Part of a small language model's weights.
Training: a variant of SOAP for these matrices, 4215 steps.
Each number is 128 + 24 x the weight over its row's rms, rounded and kept within 0 to 255. Layers, rows and columns count from 0. Numbers have three digits each. The size before them is the row's rms in percent of the matrix's.

# layer 9 attention query, 320x160, rms 0.14, rows 104-127, columns 0-159
116:139111111068116119184132128140153138087119106157107159115101112095103123095090109109151129077154132141123158094116126081101118126117107120141122127156137125095099103097147103110127147156147136101097146078101133125112103144120158126152121153102075136147111119091118135103118087106134094155133157120130109129135098114128113112159085161132145128104174142133090124078098115105136121149181119086119113146145102097101124118107098128166133106152139094128111153108131114185166122138144154
069:081143088093163080111096109119168145144121132148091160132105101112134158078149168089139126104119158108150091142157097116098097162084154115125159151115117135155122154100128116122141111122135106099159126155109096134124193117127137144137120134141115102156160159112126119170115131112149122143123131115137116143149128141096109126131086128136128108103146159120132116160106159147115091177149122114126123133152085134137151115158126132150138128168121152169107145152147063122104183096102151
104:123103078110123106122128115122095137089116103109121128166128135163078146149086112128126186090077159147105131131136189123180146136132117091129095195099095129115101102143138145134138115152111132148104119110142120174131183131127104123116109173155076166100133145090128117129158113077129129131121111095098123116141103118102153077102156136128132140140141117143134132156152121134152139137153120149133166106121103141164129107135153121070125130150126116117129143117121133127163082131115129
100:102147132070089098093110132129123138124124082131132132153134136139108159161114122125079101099159149133128115106134145112127165129127088125166128103100159120149114124132146103080138138126181127137167117122092132103121141116072178094145138152127095135142133169132165148180155110107120129136082107145144140110146126113120115120090089106105155145154147143156128101119166118154158122147159105156165148145132123088169090123097118116102114120180157111153108167127129131109091114135138094
102:171103154123089153141135144109116134168167126158139077170123098152140102155129101098118135149154108154105126121125124096154134137128169146093173131113128154097113126156085154146126143129123084165128141127142103132104082140121122183174137103122167102182150133121121140125160128131105141151127150129137183101108101148112091130124131125143116103129081134107180131117119153163161093126109101121153167124141152124147161141104083115106137108104130121167125110087098137135144135126101090
107:145094177144136132144125118096147067090102143169149115145135115138124110137113116101127126145125088103164124142154123176153137158114138139101132156126150142118150114105128124110089132141146152120156119117112169099146123209127128158124162078144130107115125133155141139109152099138123132135135129105108108140086153147092137147141125093123152113133124117137134098173164145109142129151144168143112102075131119099135153093128112109164164089112157109118141067165116157084136162121151169
104:172126102092118131108136115152143098162076116107118113118120113099116140124171099115135149105124136134153144146081132124108193099109133126093131138118136133129100143122100157164094124116132151144118126137127139141112147132122120108131178095140163175126114087158175155130129152125139113166133112109122089119044102135181119096131141153143142115164155145124143151107106150105115143130187122111084125089084167141110151108099106097109127113137102136122129132141099121149101133178148124
101:145127141141134148106100105139159141135157149138107119130156128116125109097120124111165091125150125134197132160134125132124164092168144163119141097105106122177111164159099131122118118168109161183188153108142137093131111144167126087102136121149134129113110150168166118109089096101137142092118128113120140149129119187152129119090138145151116142072129117077123125172146153142149139108122137144170103099110115128152168126141176107111116111113120153097154107128128135144139169121152140
106:140137159147136122128133141148130162137117146118189134154159153098158100114116135145100133110169113152112146157105141149128132149170137156098139116113115134148151120162134129126174168144114143149122134151174125087154174139163133129153143148089099111112152038144120118146122106139127092142136133183160123131136148119101135154098120089102165107198132139140110085120129130117141153137117151115125125138093160141140126098126145172155147139126125128087117089073101137163126108109143123
097:127119122128155122064195120113146111126115124154161149120135128153102139106103099142156105109129137101103092058112121177158114112126167141119136103131106128153149099127127117126105114159157137124135167165114105135133096140115114153182129122155141178113105139126158111119122174121133146134131124116160128142165144156150104147118202171146095102115086116137165132108135112085123132105114099127142108141078155096108119100155117106117116140109132092175109115138114090112120122138117139
100:114128138132124148128111156149175135151159092134078139093172155154114113137112154105134135139144100153155117161125121131108128147105098131106109093143098151171116118177113148167060112115121128137108116106156140149142116163105121111116138162133102149172128101193101095102135176117119137149119126146120104121107139115157137127171083121129128122101111108103181158132141096177112132121101148161149119143141187132113144103087118126180119118129151138104136081126124119094138139131139116
094:136096160137136132124106115087127142164108076171112141141128159107078126107097107163152128167112122073125146104102129108168164185118122161105149146077119177144140114112105143098148117171101103090121190121148137091091120104131124145100132143146124108138125129157112097123141123127118090128127179131155103104133084079151143128126137122123137119114133126125079135165141130094127133083120140141144158121135121183112126140129133154137146123134137151137155125120169139102138157175137115
096:108144110080128057181116144121093159122153142123134109111107136140137082140094189087188128105110126125138158143113174143121150155196096123108135114167104139116097159101124162121125114138132100109085173139127132068124121115134137134105145138173111100129108105100132133151109112152128107106157101150148110126117140111184087128103141136119094112139132157131102087142146174126131144127143098124106142129124124156101146135105146161128115127092134151152133138141119117137105156116114126
094:113067105161124126103161138183115079147149096087152132126108132111131152139154172118131175132112149109188100112110136079115107132115149137102136079149138086089138090108126145143128096125146123125140172131119143103149111152118138156111111126125164137155109153123133156141120127132151117109140106167133126145097095110134177121134115120118103137116105118114128120125178143202100145128124088131119095116124153149116131161165123134175138141130118175146101126131182140110140117116169148
099:125131097130124105111076136153104171120107168119120160141150137117159146144131145097146119093150097130139096158099126106076140175133172173140161154150151145176152131167132122114106140116138142160179122123140138113150129142195125096171111146123148140119126125123133138142110109172112121136110126129124126093104111130093121091152127154116136164151083148122147150134140123117163089136110136093128145156169145113142125137057163136150085101135141144125140122097166105121085156156125138
095:142141135158127112145094129098097166149143078155164130175153141120128140127135106094083119149109108115142103145157160148090106142127077141103119138114127165146100122156097137142156082105112165087107152112118106132115136088121105120147130143112112204143115144117112126115112111119107085112092131150110114097136155173125159105144150115122174132107169122154125146127111142090118101103112105151158086122081093127130139089119129139175158119155133129141114116143153140141097122080144118
088:111162193123131127106088134152130127130099117109105128150088155156126100086087135144139158149111170142133143138125128112095120122131137133124108140165129163176083139138157116096153116139155150133104128115101130113122043117106131096143131089126081091092118134131115115128113074135109139141124153137125090127116114126115115159125123093085163105134155153139159115142128125099104154142112166139094123135094139128146147136152097151130080136128099127088107067146116120147104091088134151
094:125101136138187146119126103108137102143125130119113101134140110158108124151136111113126140096093135132211151098104142130160097142119094151069106137138104113135164114121091160112121137088132132161151124159139103121119075137120157089130101082119123191137083102179146133130138097132132123141137154140117150201133100134149086111148159081121110130148098131115110128142124108120143116087149122125139137122128128105127120096106122164154137138149132139119104101139137155160067141111142141
095:134101120078092132145165157089158118134128129141130073135113135105115139152136125136106123112111136107102094149152124119107080128146139117088153117110157104107101129107101172124104113083128141118116089130111176146151160084126128113155148105165102108102142147155131089114127121112158114089099168126141140103140132162092096123114142149121163095187118133110126149158153132110124143113105144132088092168135106161148138149109125128172077124128143138141135070158152091139091118112129102
103:137108122106105133145128106140095109176117120096148115129189138093146146153139163167127171147116105156124133164135156110118100172135098088127109143172133106117112140138194159184153134116113103135104100114160128133158126140141117147168149152108174102114125144101168134130119125115108093112103125115099146133131106102104147095130128152135122136146137099193114158109124110161108139142160090113132097154138164110133121147162157111071104156132121128109128091135086161128096120133132147
100:162154128158102138150099147116093158126155129153116110120117120160131148158155090106109128106137144130101133121133140132149085123110062149168138134186094137132111122166107126111141099150171087127140098089171144140153114124124121126095101086162140134093138112102116180121133102115128129147144091175108099099139128113119104124129164068143136152145113128105123142150132136135107152164156107126117143138146193089108126101113188138124093148098126107138115159092130147126135092139135140
095:147140116149110107108125127080124133116150130118071102157111143100161116132135114155109108162168121125171112101159142133138130177102128081142132181105133138130114155105105063122113104086120177080155084152113103115128150075144130129135135119100121114159118141090093145170113097126125121142089134122087137121161094149118138102108141171115132127104147111116125085110110128146146170112094129127120123130133103127082130107137084119133120104172113120127093134102071122116124104127141110
095:174127151151152144131120108160167146145125110095098122098091141132155156122154134111138160097157134150141091126081160123069124155117090105117132127110149157129124189122118129140153103159118131124123098120116146134122178167139109110191089128102110133132103132103083103137106171103124158103124134125153120108143126123109123159075172127110167191148094098150135155117122132081128121113113115119129142162107115133133132122097114156165150144127098179111137133131107144110154123142131160
095:138103157150092101126119130128125156096127121173163121128143129104145148171110041128126117134132143121115085116122128131129162079135098132122126090133095144136113095132139122114155149168149125126157110144117102155136134126136129112120153092099101127120163139085153113116112181126107096089137152137136134155135145137144112138110129107136138129085110159113095124127123142134106074121127079171129151132129144139057138137162105086170136144172155122103134123133115151141137181145089077
# layer 9 attention key, 320x160, rms 0.138, rows 104-127, columns 0-159
103:152142138102103125114146132123140121129130096177105091101165104112123095117139147126159084136138151137097086114129129133130147125167120154080162134108161116067104120112128135094129072155142114123077146109097139085143103144132140131125109132174129082152105146132148161099112121093119084125098092113132114127133105136118114126113147187173117125099135052101133156120138111098136144123131096114143098119108113146137118123113146150064094157118121119112139111116138087139121098154119142
121:105110120149147147133121131152131141134130132105152119162152156149140187160115094149143160163113136154133148139140123069129064115137131105125097159115148154112136115116141164132139158086125167132143125141139142141113129135111123149148135142123151177156111098123104093147120151178128151162190141121124166127129148135154152122133097102093145134181101122148094117107136106111101121154148141142158188106127115135125094131081131100144124123107123123136075158118162168117076122130181150
115:137108105120134117158093142149133112107151150085110113117143161115104110119094155113150090109127165159101087130121130165084134129128104121098131114124134121086140091127132174169143130135122112079138136086141104122149128079159097142095112166117158130168173122127123130100161154166141137080155107123120118087129127123118121135084136103113135092090157140151141130131090144154164149115113128134085125120148176142166132178139145124142103140159158130121104115162181140128179136116141142
094:107145100097083121145121139148115139093127137092141105114100119130122156114089090123130131111143129138108135139123157152105145141112118104151138113090078122133137113114100139104105131134126081140133104129184125094124123164161147106189114108107131130144117150135149141092126111142178125134092117135118088147142177129127111150108158130097120118087110138200125104142176119135122138178107113109103183140137173100137114170163157140142140150083106115097126092162117145114129088160109139
099:144085149087114128117148151116099141155133131169126115120164092182119135120111109156116153090138100083146144096125141109141160159125101166151114130162129126110131154111132134136141076096098142164133100113106151127149136143131112132109143127169141100127181134115158156102115116159118172135137137142128131124131103111097069086157159147153132140118132064099123107153151136140138115112200152102116154125127115167164118140138139133144140117127099087076108142129156148151095092154136127
110:140127169160195121108129124090094125143162106167095127145112109137163139133133121109100126119147143139122142132156145161172111159065126122144149136147101139162132153137154107119130119101174088134091143112158159187107153132139143130142124129136180112101130151149100173172148115119122163129112091104183155169151119133136101123133100109129147115119125118118171175153116111083073159140132123123112135120136137145135138107145135135132142149133126158109159098126071132157126122134145155
101:127094112119105171136158125111149080112173125123116086152133128149181106127128084151118131152157126108144132120110111132115109124144135124124166129172148097104112096161155122131105143128150086101101146161133129185137150124131113139118141090148109159113117123146143130113136142133133163118131141101121144118113118122154103154095101083172146128142157114084130109149158150146147147090146157120144142101118168104132099151138083093124160062137088118115095139133109169119169126115147058
101:114077129162157137093115136111156137107141139128167093151170151126122137154144081138135141106111128155147176154125096110149119113129178096121140120072099144133127147141113147146160126086108135118113122171140102149152125126168133132127145116157142116138060121101159082151132120128167140115107111136108107144170116117119128118174154092127106113075111078141083134163135104081115155151116125155137114102137131168100102133100133116132132150098139134131120150060128146094119141137119132
098:120149160131130157090129142102143171116139136143154102145117111107148109154121120148147146137157145170111120140118084123098102135131125133116103105104112126105131188132122133119174136126141137145117134160110146120131140114134170153124169157102110101129110113182130144099072149130146115105101116142119113139135131106116129121138121136064117100144139163183118112101170153096113177139140147169111092170146101116050129108131102084133170106129121136109121097147101097143121135088089156
102:167118131125151127089143147129138082089154144129165157117107135117151128137119130194102128124102132093124156067122124139106148110112133127129138094123125127128083108136111116107126113130125104121166150125092144126136125128103101157137128088088123140118122171078142095156127146128130135108121132119122144181121160121189093099139134129131118152160108067124184093110126140176147133088120143138164156117105109102102148119130153156169139130068107119177144155119094122124128103136150107
110:124122161130146146124158126084139166127144093149143127145138123137108140158114112137177179167132103076166130167149127113131112127134129106105153148166104150098146130179145175140114148122132151139119137093131116122102102157159144116098154097099114102098137168117121150122142132133112125116137148157148167132182122121101144087158107161110149174116121126139150199142144099143115152131171180157105137153128118141170107141124152118131153178121121136166161119165128136150139127112150155
095:137097143111079123170082159100128140144109095142132126136124092094143110151118078129129106145090144104134135129111141127146112152120153140193152114110076143121146123131125129146125097119132148084150126107105144137075123133138093120143146177146147133121150149146126101110158189131158143156141094113136161131119115155168137086133103109116093137130069106110103143083124077126198153129117118103113092177096110111157128120142144159114139132132114141125115159134105119113127158134117113
100:081116101146123144161143115154092131115127109126147085161087139119139129115118143092155100148144130141145148162095150146180120117088137134118154130089137152080115148110085143148181145131159155137088140168094117167140080127152124149115138119110128105145147108124115134143134177121135168100146107103115136128142134146122167081137124118151125099076132171140191110102165106131141099115167098123131104117137168097098123136126139109163139077125152158128160133145130137144134114098143129
099:092112137147154139103124070149073162139128132108172118052103150133134155129165101127134126127146126105132133141150150155083130126137165127108131141118143127088111138153121114120128114118166096179115179116113129115109149117150110124141095097148095106142116165150113110100151134126117146148149133148114121177116079133082143088110160140134102096113088105128150150100159174102124125121127127080153159097136098108136174122108116168143104123146088129153110147138148113100129109157129146
101:137105143095111122108147114149100104109113170141119124110102138153143153096141084111113138103183139124119135160094089095148151094201145101157123103104125115105117127114141148121145117072115150135123104150153115130169125173124123101138114161138138129145103178082097141108118136124087074129064122118100115131149126098158129135090095122163143121116151156117088125118145091096140110142178132157141137137136138118124124146148105123128108154174151093150138098121154121110126147136154165
103:101133122055131140187136115120123135116133130125117124134164153106111132144131165120147112145073151159134151130134095139119107115124113130130110101128102110157097154141108139098150080091128127121114093073170117149125122081120130113117171144153112118075177162152105135099119107130079134121148147133150166095117130102161148170159103131142139142114149106130093161141134143108090119157100101151097098133120108124132133132115136120136145170092142102149113148144174088134154155152095094
092:171121123099116145125119117098157119142096126088120138121136089145170102147126126094124147136132164134125151131129125167131132107110154161102142123115155128153150124147146094141149099137150166098147100163121127112120153138159137107150134075088158133099105104132127073185132064113131120142154110160102139111144098152117088059160123155130148088163159141088095121107122114125105142101116154147123100130155147127183135120129128180149121159184129150131120142152131105150144138115124118
097:062104165131139188099118129145158125145093139141123122139107109128160099125143094120124132157101139105140150109128072136115112136152156197144120138105126110166101137166149130144135104127143091148129161112153143108174147179122114113123154072107132145152121107136119133102123125074111150111164110148140117108102189105142128135121134149108117095125146097111106100139099115121116118072144148115147117097150162120148117154097161132122126138156140099137122126188119113117105111170101124
094:131158127113149131137137147122157117128104125143088109130124114171141120150162105124111121098116136113121093113157140099124136095123157063095114144158159149154094132092077155125151060126148162124164114089124104112143101125107142123115129139153144137132103175157065177135116092133150097149162097133140170118121143132133134112149133159132134136155128150126136152142127137116127146170121133094140111153124164101131110145112130189162147103097134135130117085143187131152083104155143160
106:155135138103146137088102156137065142126165111155141124146180141112155106186110104157119150148130153123114099114125166099125075131097109094114099166148137152116107099119156114143126069104144105141148121159125118161126150145120123128136108110149096125129122122106160117159133100172129154112117155130070119121107156153121116136123145163163093149124117158127138151131129148119076105146129157098154139147147103132140133183106107117075130086105105153099180110108129120123124101120114134
103:140122144104069094132153134101108148150098124142167094141100142152108108146144103130109121070119127142164113146139112152111073105104104211106140140140123113143093109126165129129146131145151116124123105125115147134147158139107118076123130111116148172124110114086122158145109149115153122115125138136090119104122146158178116124070105136123151129074114146153095113154115110149102092116139128177067188118142112092119140103133113106124111112122154141126121101112145131096113118116148129
094:120163117124130122130075131163122159118144135101102116125103147101127127138103130175140079170141132174120115163156106076100143144103091124165152129106122127164185153134099147086103148095105158113140127122094083115089145113143106108146163144164131146120113121142122141146136119136126136108162130121143127126114160095162143123132084147187131144124154110137106109144084182184128152138101119147127113144119134184098150113130079137176142113151141154133132130145137125126111162112129143
089:119139168119121142099148109141132150125120126099126121116108082110170112139155114095131086089091127129103084095141112135145103159176132107125102153122130160098106142097134123120131135103130145106132092126067125098116172092087136100141098116115054102110099122100114101094123157125138154152107121138165137094161121098165094146142124117110148152161109127123105103109093135124178152116127176157160140122140122125116097142137107099175125128131109131117130097097132112147148144093095090
097:082098110101121146130142077090150107098118130139158160169150135156136139127149146138162141124101131114108164151121115112112158110128084168092131128137101138115143085094060122095117147155120110128124116153147096106103151111076119135145130139123133144110121138144119130101144124093115120119162122143134101106169161126130126126144170117144151141099141138148165097106110133132188163095144099121105128114117137138087131167150090123090120162111149120076142124160131105195114127159090140
# layer 9 attention value, 320x160, rms 0.179, rows 96-115, columns 0-159
120:111157128085152125133179160177152129076139115132103126123119155122150106127150160123114150111160135155100102125119108070160118120114105120155137138096144101128121109150155140145112121105150161111120156123107132146156111105122106156111140127166141115127116144111200094127080118101155145127130144094101088101131140101127136153115128126080160139117160095134134158143082078170081129150171140123135129106159086143110131151131159110098164072102117130118094105119109149135128111131150126
123:100118164139165124064134074130125077102188119134146210113138094121166117165143139139135160163114135104140107171139123119143140100148152102103126093148122132109136100125107129169174138134131126143098136112118107148126161142133104128147132109156106163129141118099140109114129136134170144091153107148104114123120124129095063107108114158136182139119145090148154104122090144122166129095122123111136096093126112118120156152171141107108149163124102133129121120141123102148119095119138123
133:144125124112137160112151102137135092140108159184135114145156119142128101176130131147155133116108104148157112147100142114180162115123175144080120148160128167086095108132121105178146122142135116121146096186145155130152101180147105149152138081097108096118135129143134081136135124123107135160145167176143149174089149135134134138131145159153093120114167133157140119124137176100148122113151112133099095114123137145139131121158119143145130098134153132113120107141128185125087091107133149
116:138138062127116096139127102108080092134135106157113104132099115103070138120125124167120149135144132166128141146135177079111109166102110114130136156160151131056136150128187117127115104123117132147119123124100095132169104088138118149099093129144090112167112150112156125121117121139128139089123144151143156155139123142125150123174109091134172139141123118133152133105123153123119153124119154122139154124095096108131145094146156124183149156165141136157154097125072115164117097112115129
112:116160148113135119110126160112104116125153152101124091132108151125137114150094116141110153089134171166137122109110186132146172113119067160107105152119166066131115087115158139142158148196091121125143169175130121113121108115113110132113127141103130139156127077116098145180124124126151129147172153144096176102124145144133132120131164111116142128133112117122077114129117129132154130109135101160124166101137186089094110101129080155141147150149132121135138143119122100116135116119130136
124:151104147127128129143150135144169098104131159122115122113130082159153099113120126141142159084112111182161138131113140147159078081134144060144100097123121112106159089089129145147091122103100093121111120151171107108144122157126118138144137187182160117132104090125137120127128107134081106130139107114109119147098122141160119144166154138127123089119133131148140120139088151119091134154142092131096076129123097128129112121130135139096142149131081171134118136069120119123141138097115096
133:104142116166164130138194138110114110133126119130101117127123125185105097157139134156135121089129110121153166139114156101148140165142180116119141124099109128102160129076149150122155110127182105131146116134181125125117120124127151130132135172099147165099116151138124101144168131129152147124104120097104128135101139122140119097125143144120142093137169114164146151082095119091075166058134142112136168142153099115151131136110113141105145120077130169139121117141161126144106089159120143
125:128119114149102166135108105146161123123125102107132109143087168095140098134148119077105141133125135109156125158088175154118124194113103136090158117185132143132137129142114133148113145112134084125144150108106112138132152093148098113123137111132088116118161126121119168131141114060137097127134168111133112130113111116148145144102116113120133131155094139123136152077168130149140096109110122127129079125117096124104074105157105089164128084130164121121148158106112149076093119163159136
116:168104141093123139195153134142126135115104127134130125114101062145121119166125123131159162090135105131144132151165128140143136122109084148142130137108159156102147119087121142090153142150106178060118161120113139151164170124136111147137102124141108125154122077125120106106150147132151154123116152134092095128132133148158131106139140104119136071127125110150086144170142120084164140153082093139129079151165152150146118091161145115137156131127115127104119120114138122086105107159136125
119:122147154110142121115129147145118121152152133113147144115105142094105138101139094114086145153148124142153088135118140133117114142139141127074148164143083147142134142123138180099137163118135130142143126087147109120148107097100164142107096132133115099153139165112120128137113155131125135200132095113121096101165117132130134135107173122099151198130146149120145162136115153116115090118165157153131132120172094110160147161169108138121196105125167118138158078113102182126134117143114156
110:093106140134141116116132103205123133096163149137135135124105108150144108087153133142139067093107124178123141151143138140153127136156112136121096075094127132127138105129102147124113126133084167134122141095151111090111109146134105112167084128143149153136123130136116161136150164122123125065112122167143136135105129094129088128151125086116129115143109134109150087105104127113104120105114086103116099115124158138130115123149080160164157112089097075135132127142144150117151072093119108
118:108097167142162152154115104117142126124149154153141108118122127147099126154111130156157104111124114120120148134190129138135124102155102103123126150114135114140130118121118172144116113135069161112083143115080122133135135124137078134140096170129091147103119137149149151110133124075188122135106137137134138147111097193156094122143152144104115174145133119129121123105128119155093167177158113142128089155113179171134167126156122119112130155082110154147120098120134119172157129092104139
105:134157148088098148167107148112100106099130135121132116127096156102131150146123117162109169109151135158101123135151105197144110144154148113151095121119110114131082094176126135127154134115157157130117143141107142107119158153096115139107136167122106090093134089133097139155098110151117103155150118150163115112148119086100152151099128130146143094131118133135143134117141161137099066178141125122156138113144124130097161109080140113152113147150131108173063126101148071113146134111126140
104:126163117174119103147152138131142142120117111143153084092078102138104148105106138108144127126112155213121116187075171172142124148123118133171104148127103184123098152144135091098113102137158141108117130111153089152127129078145141133126115121156147123137145139103150126105145130140099115117131121108113157117159096129127114099108134115153143129143129099114151117123166161122117094130111138161105142123085147126118136174153114140133158146102093177089179118147127138139136133134180122
107:178094094088161187157132106118116145096155122107108144125110161128146087140092091070141117125122100140157088095114086163153106160139120135120119128120105136106100131127108115129114111140102121127083126133134109139081169100138077139154099128125079101066111091131127181142078113126103109132130109134130165130133118112166124140109134136085163110134119109127139080111134122116127102114137134143114107169098138153158131108140157126113155091149152127165127136144123140148111120107128144
117:097135133132148099157131138097102081124095115122137113107141114143110096134139146132124118110145115153150144117096111109105133104136111161159092118142169114119115141121125184130106105158163114112139122105143091107119101146131148113116098166112160117098117107143131099144132091171137101120118096098086183166129170169073112118121122112142170149147109144144130126161147180120101187140096135126119144134136158101084120125157118095116137121120105117137066146189143124138117114143094163
117:128145172152142127132118120139180129136146167102125125123156135103112105111122138190137135154147136164144102160120138126107118110078126181122122175123088112148120143114146139123171131114118165119155108137112082084164117139079112054125091155073114143121104130101090132164132083147117142137144129099127097125128135126103099121110174149094147116105139152105114123147148138175138109119169099127139131117168142102134145115115144113091140134127095097119142167144123118083124165142133123
123:121129105130133140152104158166107150107193112110154105116123129139090118104123148141111136129126176134146096151145133108124099077155119119141091119143110197114131158120149105131155144087138161157152109153167158126114168143111100136111109186153131145141131092132162128146160081191129145129133135163123121136152140127105130125104113151126139155113126111108110135112099108119150142174098113147138156083159131115112111165103102150161142147103099144117135105120126060147143082114117136
107:142110123137151125168117164112140150110090191137119102137106066136089131122112102153127132106122142141150132132100120141137123106145142122140093125109153125150124090153131161174155115105079159156095147084094121158116138115150147083159138111125075155145174133131120156132120147122128120119139104165139172116142090130116139148131111139113147162097106114165112117112157093127138125139128142103141124104130111117133098148139144124115097153154057137168138188079084130142127091142098127
111:125131066127117137156159172137114140129122134138108171100077110129130119157173081129115157121132122153124135139121098154126126143100150147117116099109097167124100136101115126150123101138100176155099173100114121142161130123155132105113109139163136139113155114135108120147144098068131164148079149115151119154135103131130160138148089153162148150153137146139138136136147122113126140122178100080155111101136160149096105105146091174106126150135136098124198128131113129122091082116139148
# layer 9 attention output (transposed), 320x160, rms 0.133, rows 96-115, columns 0-159
106:138138125157130083101183153140106131136096118133169150121084137126107126118124165135102110157130125113140156065129171196121091127096090122142122137119178128134101130128142140187137148144133127153102151154099163105124120100116122170143165133150141121139109149164107106170099142105144173116098118108104133148151151104161115080108153110149119136128141138135170130081085145083123123118123105133127144174105151132151129131142114109105116143101112111168098127141083106152131145137124116
127:108112086123157149128167108120126068118114158124150136110165128129142144130145108192176153090122116138136121129152128117134141111149107124124119099128134107097123115126105168130159137085097138105134132101117104114118149144148120172152167118128145170111117118154159097093142154122145107126143163153104125127102133193117120140146132140159165117157162135139156108072096139117180153147143156114165121143127110152127127158184094126132150130123109160125132144173095114142068089100139131
132:150127130089135150173124086150151092104077147168131095126109112119169142115122113105146126110125088152196124136099104097144102116118163120101185114152160147124138150112113132165108130152144114096138117129120129094168092169140153149131123143088107088153126114137076122146125106142138123137129174126125124144108135097142123134137149118113073113102100126158132110095117130131086173135146119083124070084164146112138120109112092149133159143101121130099117097121120161111119117137105133
114:113137142134136133134078127144149105125145129181154132103106105116111103103143143121143123148161165091141122147165086143134101112120166109128134130160132124135071131153163162124126105130124133110149131144089111102145132066113134167154146112123079106131119139143080113128101101133155172121127111084084121128109138147061175182130103154106157137136123120131107159110077121100132113186117164086144099110123109126141120097126165141161121128125115104148109150160117097142125121112138141
115:110151178148147163145172143203130165103163148107142146113132124092124147144095115133141133154166139157111137139118148132123120133100141141130108102142129108121139132140134145128148163094147148151128128159082140122109128127141091095110135123114062082133128116161152117139099174135132123143195118121122092118087146106158143142154140177134126143157124134133112092120100083093147125151142119158173128110132144116114099128108090106172112106125154113090089104097106087136160144106132119
121:144125123087092102150133113126139112146081121122126147150149114143153147132147138119144106131143107112149113117124146110189128116151143129101090085099123136160113129094111118161151085105115096138070103129150134110111144157082139157141162138129135103136127127090100077129139136167090124119115136135138089111148183154120078138145166141128081127158122162111117104163173123122111115130121115152096104125086144181147145156090133168122112140127110118084107097122101086118108146089126145
126:151100159166137125092154115110156114119101128132127096149105112161158133182132106125095088176142136101131127115137129093113134131161131122077159109139129121093141150147114104153168119132112115148125080105101131158132170148098135123146181114107102127130092175161115077139137127126155175132100149094161193132146115121101123154132141121107123132144158080168137175115139131111141138129138159130118144110157113152152104109155096127139139111110118150123091076125114113104105099156117151
119:140119094123145142108120119144140135157129148127156109124137147104151131075135155100129128151142136115153167132140153150126129149144137156128129175146123132127185137080131162150101159153108134132137131103116142148155106086158137145155102145184110084122137084186153146133081111175148130107095131134155125098131152168163154105123115094149161145169100161151145145121172127126148165124119125125148100148147151158083180143127137098126168089127132136140130158115165106106104126166147124
116:118157133157152117157163136115145131111107116109106162136141150140126118141118108113138152130134122131107134132137148149127167159079116126097140130123143139038126155097123153091133124169127130123078164125076161140141128129089106116128123164149128090099166086148097121106134139098149155110148106136105116113139129150101084121135155172087135120141122119094104088115150081145136184166096120131136112119142144167094093108103160178115133144113126149150137119117105123103174135163126146
115:138113126127124080127120102160130108132113107119137124120130060113115124112156146110132138168115140116100132149112141134098118088100134115128108119099124120144166106125143161184095144135141164143121081112143107133099141047092151141123083091125129138160103106098119137138100148111125139167139095141125131110106162107095145142104134122121179139145126144147161139092152148073083138097126112144129143128109114122133117174173098126119164095141159122136137149167096183121088152138146115
107:129152104125125136123158117130156070114108150111072150134143139123138115110169119136156109125163134105135154118128138124136173136125145131139083098186094139178129111101126069132098113142103153138121154115136102115125183156122111133108148122132101126106130134139160140128134147110130123102118129123107089115133135104122108143173164131142125152166151142080145108100072126131111099149204119154124124101178165168129156124126117115099104097124122120119174104176134118135150114147166157
117:105122190117106140170146120128141096144143110080098137122106153160141137119155142144111134139128135115127098136123140115155156132178100120095112163128154071083145129111148131143155105136071111112068121123116134127119162102153121144128150136136107141151124132114161143114103140102128153129154154126081071107166095138132110118107129140108119127122133158126168146121138140173061157149129106109121096133109160147124101107159105131104111184139094146120141125150156109127182077121138129
109:124154105100096099144106175145109177114132142097116139125108108104150167151134102151153121126115137177112137143134160125131116142106138115158070112154138144131128114136098126160122098137149124112098147115121134166135155137179111147114139182151124116134165095087135130160138082115124088146168133149119130180128128131107158132122131156151146139112129164175092135126112200113093066114140092125115160150118136111097159116101156092141124144157118156127077159118130105140131123127115122
109:135160127103164085139082132161138127124149095128159091160102152126159150126113123114116123158135178135118125104134121142101119114134164145135138160094110124137078088097121125129099124102134123114130129129138126107144237127122129138117126107098142091124149144142136131107076148101146147139089087135078143150149136096104119122112116132132132122145156113147127096112159118121155098135113129130178049109081123114112134159155121116137117137148109151096149137158123117089091152114124152
113:135105084115120128127126134139111132120127095064058121128099158093178104127153148081133145124105082128142135123140108138106081155109119100167126177119147114109146138132094133187116093125097120102063136119141128132110166194138138144081146142129144094112136109156131148121127119147134157163140143125106103134142150103134121097143095127111136127166103108146130127091130095149102128128166149083111147113152139121150158132117150155118130136110148122084164131129094114160141132117153148
120:143089223135156100174127104135132101116135105159132137135102156130142094157097110096108091175120137110149118132130153127122179137136076139123153062126101137069083117176136150151113097120134143111131117114119135136125099156116143130127141117106129126143123146109116105149156121092094116161116164114137124193107144117141114123135110170131162091124145147121130158152130151107118116117136155127150123142109121122100124122158114137100069103115155136112086116148114119152150142127153155
121:113143142129100119160129116139082145116109126106154131117165172089136126162103111172121112185137118148100106156102135114109130099117133128150105133125108110098105128108127145136157106130115143087119100130085110116130117092058128104106123141061087148126134126098125114147108123115081121094085087107112122140133145172140150146101153134126109105074167132126170087143173126120118141089118092126138149152133111125101111121161093129127142115111169080124097149140095132128118161144137102
127:104140094091145127148122125168128126122130148078114108145179128120088183117149137118115138144131170128109143109151143124098074118159095118049102117137133143135115129150161133139141121129154128127114118163090121126157194115122135133115130115099128122150145130126173135137153108160185091093149101111109178116165140142145128130139137171147130104122170151108137130130084156133132117142145125132170140138123113088104107173093158147141116114151112154146111128103086133152138106107155170
110:162135128130125107149139135135133129103155095097118188137108158135113105132128113153110155137126136144136160161149173106164155096158136142143066116145130113124111097140114144148138149119044140124124132120093108109127104123135143161126132175122066118105158118149146108113134118164077127107153147178147137108108127154117163108117150118092128125138144096123122108159152147101131158159137140161136119117119085187137141155099137110147101187165099127130150123123097128167095106121139147
111:117109107143133163112152119154117078119149136120110079124167101097111113127113160152163108142133132141175129128160198129130188146116147156078127112160123125116132124125149169143098126167103160127108150113125129131148088102136115187096174140140096113118154148172127143148124160121126131115097109133110165166143122122087138134094141134117119119105101113186143131164144134119140138101140109123137128105140135162130096164136157149134107154117094120112180082150155147087150114141127136